config = dict(
    head_dim=64,
    intermediate_size=3072,
    lr_mult_down=2.0,
    beta1=0.93,
)
Each number is 500 + 25 x the weight over the matrix's rms, rounded and kept within 0 to 999. Layers, rows and columns count from 0. Numbers have three digits each.

# down: layer 7 MLP down (transposed), 3072x768, rms 0.0604, rows 1182-1228, columns 64-127
# up: layer 7 MLP up, 3072x768, rms 0.0625, rows 1183-1228, columns 64-127
down1182:499511491507505501505489489490459465525478476500537495483470496557513522508507496483482478470465509511447484525486444522502494493499476554512452471496516496490509504553493497502485463476525479
up1183:528487487554511539470472521488477511477538451481519511462494512464487507526525504525498477481504482433512467510529507515513449533444521496499509503481502505455515500509477413486522479520514497
down1183:510507493522538504491521513529495437469494524491524551467568494517448463472527495486493497488483462511517483524489500559534498513477462459479530512490484461453521486511486476495471448486476481
up1184:486547495484549511486463524478489520537490520516504497496441517461486505489485493505501492514478506505493519518506474519528510471521515477506490500488472464492502524506470512503518448503499533
down1184:503561533444514510489480503470521474494499516509514484499482522485488495470494514489503490515518490485517497503505465526495450492513483499514460519450481548486512498493480485517525526499484505
up1185:497512498470503461509534520474541487483468535539531501539473501537522525519567478505557526539457502446470490516485487538490492517479474483463494501463501502478461514460504536525462512491514498
down1185:459467491508484548571494509510510498514478515525513522470532537469549507514507531502540516506484552477519506477484519474501487500488481545513493492530559498497511506455470521474506504521532513
up1186:504497500479498502479492512509491527523513493511468523485500491532517460443480495509539505484504479480505505460504484492494499487501486519460489500472504530542477527484482504523495515471498513
down1186:508498511489526503510515468504502510521493477494497494464525494510513461479516457464516527479508501515479488496499468502502516502493527481522516472453485502497515462487518451516500518525508485
up1187:486514459504500496482512507517523524512506494535463482469496551508497465519519511499529470539549533463498519541527482478500506505450552525486471505497511494482500470520483502478492458456559491
down1187:472523508502514508476477490482478495509516550501481504513446516484480509515468504476490496526481482509515524508507488514531492481469517472466513534548537490524504453444476550476517525466479495
up1188:509515498527501494490507511499524476564488535556536491453451492533504521498504515494503483505495510514499521474493501518522483464489535488412531516460476508478552509560493521536478489494465505
down1188:489480511494487485534456482505522568503472522520511517514531498497473534526477556522471524483482509423476506455541497470526515469511537541502460518567506485520490518506517433527490507538492519
up1189:481533554501536461499477478465506500515504543510555470481492460482478524413503519515467531510547501494513504461515493507528482473508448528547506486521534518484515471488520475502480493492512556
down1189:491469517519504566531535501498476497529519502531482512511517502510502521506501513549487503480530478479490519524507486488483480507495461516537513518473539543504486516473476488495508517465502475
up1190:541502471524477480491515493555516500475444488514481495495533469484476482493504498502501549517476553422518504520487515513505508484520499530482476529492456553488511497459479497483492482550508489
down1190:511469551482495504473427491529486475469504507492489488495506470505470532480526479496553474550465458494535538492528514467531516508485492492468500521503517520472531472477474523478471506516494492
up1191:511513508508482534530498505495496458470511513480473494514505510511507483507521494476508494522499486479542481520513479511429468477491513504520521489507502510516520572543500498489500511507517510
down1191:496523513481507502468501522480477538510534451486514473489503498534483500498540500518516500495480527512482480546510528487506489479496492522515518486458529490499511529543512517504506509475474475
up1192:536490506483503438467497540507487478504515492538536494538490583491490475530472475496503481493507518497553511511503493492529529520501479513470493495529510498463513465527492512471538504498553479
down1192:485522466501484529489505546481464545493493547491475499472488459469509504513490523504493527495501509464511470502499473558522502490478510518538507502540454522498509500506468537556532455520492501
up1193:488490463537472526516570509529489454522504501529443476490500495517524516490524540506516452498469488526473488475482520451503482463485546490472457541556523493533489539485479459513497476477477507
down1193:448436515512494470485522499515468513495519496505533524511488536463476512520475464482499503511473445503479512519501496518525529546518520496516435509530508499516433501491498505518519520524526496
up1194:468493501468491483504498468468485487495516504495491458511479466516510510507513505531459495541483496506451494506545533517529471492495473551454489484449487483528512526491511495489490484477493480
down1194:516506474494494522500544488458480504493502467487524513490469496467504479475438486514530509511551503529506473497505484479510533502489501525497462469506523516501499529468506485526486453528493545
up1195:491467503551523510529465501563479480474505470504485533515494504494495501484525510498519513516508511454538488523522511478485501506484517478538488525483500517468522524503472505492555481516527503
down1195:474472544481496502507540516470502528543527504481506455498495503525474526526507470537544481470487504532503496487510490504545468495520467484520489478523494499489509494512510534510504498511477502
up1196:462503472497490502474499532477500493487522492499500489537551511496487503527500492501495515518503491472483523441527519521476519497511491512486508465514496495525472561512469515520502491502487474
down1196:542537465526464518500547495508476461519478509509469454470524502501490474449484528530508474473484486552521504490503519491496504458496490482504499457479509506516479505498539488494479523514499516
up1197:513506447475518504489501503501494483493428503511501484504508479506515523548482514518534522487496531542484525446510505529494510485508460540537514515456496505540516488520485488519525507511550494
down1197:448505488490504486459486473470467467541518535493506488456483554515536521480510528494518465532497484467478508503499487471501482536516492516497550546514532514538532482508474525521521513495501514
up1198:496487457474495505474487520452511505478514490468508551501542520497511484455506532533429451486524498486463489501507514488532520509542529510485505523478490506488514475521476484513479554490467463
down1198:515510478499521565496564457493504532508444480464519528492469501480481523519518516520518465540526456495526534507556520500515553492465523434547509505563455488470500472495507471486492482461478498
up1199:500496495537483478489484500553458505504459457523527457469480507510516506515514455531474536522532497501493480481513514502516494456476504518533487474542534527514521467504443513513448522504519487
down1199:462478494468506486497472506518486533481477498481482524511478538490526500495533496503522548488489515536492496522499484518546493495534484522493509510472520497490485473487513507506513475493491478
up1200:501509467496533432483506512507502468475492510473489508471525479497502505528531504523482520467484497524512476534468472494532484502468545516492452512524463526467480494507442475525493456471503471
down1200:484530515465475467451526438475481518528519508534484501485473482469504476483530455510515495519492508516524544525471435496464501536488500490517494473517528543493501497488471497481470541520496521
up1201:516518453513516446488473515497465483477523509506495511515497517525440517480528496479524540481483516517508545527518504513503483519538483538509476501496516500498510502508472492526461535504493515
down1201:474541528500498474496531524519482489473506537538510513514494507559504535479488543506457509514480492509494499458516459530534462543516519502520525538479531527521476487510502499499463526485537490
up1202:444508509515504543523496495481533561501544520497476507504508451512506460488515510531493505493512524483489509499502497485501507472523509463508492509511504507470526534522548537511506510490474502
down1202:523543563611507506516479495490529519564431517493492479466509476505466480495477478500489481495469510504532496492518472503489504446473496474493482506493514474475471485469525444490495507515463489
up1203:449510500533475454464532542528509503459488482507519511566514486524460487505491480454502484540473481507473513535489496527504449515451492556468487515487482522537508501539528481503490509456516454
down1203:502477517511502575466554494472493514523506555506516498496497471517530502515509557476484494509487500504506439514506482545495520480570497499531506475513482524512507523470495479543495455502500506
up1204:504467520431466506464526540492507517505494479517467515499461559507526449527492547508484458509519453520505522529491481499469511496531475484521571553493518478475504504543423476467475558510529479
down1204:520527489507538496481502465503521491500484452502495447523505510495517492487542514519534500514526517500515472524478484475499506484529519524519476496457447543527495492563500444479458539491485508
up1205:480526484548484511504508501515488508469521438508509504481536481502490512492456497485544502506429484465510489533559508468481523483544507462499546470538493476515469488577501534497498483479496516
down1205:494507508544509507513500487493486524506522500504459480532497500492484489484482492500435514533486521517503482463518494510527521519488483522504487488496505503543502508510495462471540496529466508
up1206:482514538494507489513477488484503488543502500491508480509519490520516465481477483480500502473528492540498493531492522486499505493497503515495469497476528514494493471481465504527470492508513509
down1206:498508500497505480522476555521458514577493473470474540526513523547493498514523469509488491470524510538461513444509531497498475529505482507540464504506508490485476506511587470502479527557505521
up1207:559500486503480494503473456507486513500479484495525479505517488487479458486509525521508443517486499510489481540510500497497506487482509498492521522493518503449503539492543462464502489515540484
down1207:542511465539467502495501458470491463506506497490534470444500487499514515490511518517499511482532532475544461545511510520457506539484519536512522481523525513466500503532583540507516499522508517
up1208:518574545545473532469549502497472499457508474520510528544497521486493492513507483474509484517500498539507511506521480547516534479483500496490470522522473519492484506519505513487464513498528481
down1208:452499542468467500508492477479509513504538470513505530515486532471513507506521526516499506491487505533517479510494472487526510506484528490475514525499499521505500485513484516457493508539533472
up1209:480571473518495469507517482523481481482501527513471474549491495503533495510516485452501439522476467461494519467531502527485507501491553509571557504545545525501501469483485500520485521499484522
down1209:476524547503502477510461458491519485503519508547493542519524490463500525476488471527452484499539500478527508542487433476473449499525476449534484494551446481484500485502515505497515513502479516
up1210:506486517479447497506512519432476468493505489499504483526509454491486483456511474491496489494549465494472513494495519432519495484476536496479497492455511499521471488461456506454495507500491533
down1210:548492575486492502476473563509499526478502533453473552514469514477437505456474521447424456499465469477505477480471524502529512431513530472516483445504512496523532507463480503489470520500503485
up1211:492490514501484500503528490523511548491477540553479515475448477515478473539493531493504511502529488496489519548456509521464504463467495491461499491509533520529506544511483514485514492492492508
down1211:545504485522438469479516503549499499515471513507492472483481545460462531522552511455465477485485487485483522483522508526518530500475538513475510486457489541499486493499511475487544493509482499
up1212:493497502484468470485545496463465503484462505510519509489528515458529469470499490513516515495498530524486514513453521489504517541469472477430492462475513489508533516492508506491447531486473483
down1212:472541484518477442493535520498498513523511540513481494521519514492534505527507484504464480524512528524478512490507503515507470477520503517447497515465471504469541510493516499490471499504489513
up1213:540472488523530504552517495494521483506497494499529513543523529498485492508540488514484491460527524488483491484525450493458491473535476531553522525486498493509501515496495524520501481527538544
down1213:500492486527486509496475503523504483496510492473514530508496467485518478486508523495474518488532486533480449499493518518523487501486487484490507528495491473533503519469485471540473473509455529
up1214:476481500510473504505485486536515453490502482473503497475523490460494525519508510517480518514468510471481555466543509526529524471473531518530497519503558522539492504523508522485471491479517497
down1214:475517513511479526501505496462495482554523466499511504513447497477481530499543484462483482511496577488525522442492457521478527486513504514530500511464480480481514527550560476489491508536478470
up1215:494505532496532503510514493486482506543500522518529473490521498501485557498538484500507505474452498551482522512500473514486458477502469528452538501492484533529486507507516511533490509534469487
down1215:493506563510480519548494498510526495502510479487517503450491493468491554499528471516490493489515503525484519528468483501478497476489489461509490492518507529492526473478479494519510494472504483
up1216:514481491535486469452556521479506530481537517526507512497534538506454509468484571434526472511494506481505504438495497548476503493507546501511530461562510539525434606528516514525540451504487504
down1216:490542455518501490530528522484510464510531538527554552478511505486454498506511514484523487483452467489512476454475517515474444496529541463468471527496484505541518498514551457515511458537517532
up1217:518507427498575526473511528520457533483456487487509471537464519523487475495500494522477518501508497516507521460472479501512499500506509546473500457463528457487516493515504489484510475486493504
down1217:525513472521506490502542536494486521492507498500489500513458460473516540490538510480493523469519527524504499527508470498475442463454478475542506519487475462495457498540553544502501469499482502
up1218:495530448499492476523506484479558484516494500538509545517530543545470511511566494495531469507518447529538555517479526512506496517480478496500494483470439530497508515487518475518519488461485482
down1218:485538489495483500514504501483502522493486528530473498502490480504495485484556490501546474492472513549508491536473525462480502467507510517490466507552501475525506480490472505480499477469516491
up1219:491499475526459462504510516491521488485493479510503474502514474457536467481494465526484476529480488488503524507492514502479527492517510478530494526540483503514521498511489507464458524524529462
down1219:528490497513489478531485480505544510518499495483488479496470492503501540471508486531517483500530481532473497479533543455510520475470558536480468501471514490469517517533522534508510478474508496
up1220:460516497510463483461484451496441492532481441486451506476552559485437474538495463516517487484511517490483508528508490505500462471506469517485506522509493495466503504498501483520555499508548511
down1220:451471564500457529471513442478462548532475455510518502502520518535503563508489499509538496492514467479505515503476498517481491513503521507462498539526491441519488428561449475505489508486454507
up1221:484453470493531504523455519480513519511479484548489544489485543539496469523513467481484527523482480488520510473500504496519509470511512513472469528487468525557519499504465516499492473541531502
down1221:501513503450484511513468490544533467477562498531445515455525500517488492488497446542456508537515496500520511523467471518490481502520559524500481435453499476475514540479420518493498510484496476
up1222:516530530505519486528516563495488510482510464523532469509500546497505492508524512519506523499506523469496536492564454531491497496483459447533526516463534496452504503487517471482530517458503509
down1222:477521530501513514499517524511515523493502516471485491477539542520522520508544507514532537530498481473500498509475553510487502473459504502562500494491486466513504500497487479469524517467482485
up1223:530505459488521485519514473501511512519492479516541536512503497510560495486523459514535509457501490510521484488476564487517541496498519494492502515538465530475522496505475459529489511484506510
down1223:564525498484503500445493516481513494506510524532491520528500496503465468479498497489485532471541496502518517524542468484482505530519540433524470550548467561476521519495526520468465435445498470
up1224:522438474520553496503513483534509526494485538518482480484507500533521487549528496506575481539504491514470517457512495538514517517510517535480513493485534535533518492504493558481530533482460476
down1224:468491493489469514494519501491541500505487489473497494482467535522489524550521528479496563522537495484508481537496496506504507471459507469486488471488523449474502514506524490427473498445501483
up1225:536543510515491526522502489474499510538530520497497467476521560500540487454491465505494507496498524498512451521517504535525514495448468514513490472502540510579492463510521480490498497523508487
down1225:475457463507491463469555516506489507486505513492495508529502502493468506509499468501499478527476564460524481499481501520531493516516529555493523492541514455486510477508496520533492494512449497
up1226:525484477492442514531547543478521506504508469494495500485466475475488500530503497516478507505525484463480514494497502491494506474473515526473548468480522521510503464523479477481498511500489453
down1226:486478485485526458525504519507474487483526521502495506492513521470487501456506495532484514483477497502479534489513450499530530504493545534486531483538537492511561497469472501518470572491470479
up1227:500563460529516509498462513522478515482478518489492521501470491499485512490479489500507497492503505533493518490500482453453492471519469538476494522516500501504487497487531503489535460452489515
down1227:519495542506465527484482478477553475476531493502523511493506556517498495485520540476495486496490514511540489513474498508479457495491532485471507526505569501500474506537488540473472518494487503
up1228:548483483504543499508493508462513485517464474486497525503508494530534498481549468489504488496516482497484499527510474497483505468530517499522460522523532516521509511515515502524543453490469528
down1228:487498482509499514504469472503491534476490482519478515448511501472475454533455542525509479531525512470513536479541530533499499518483496530492528496504511519483505512524506522490497494464514520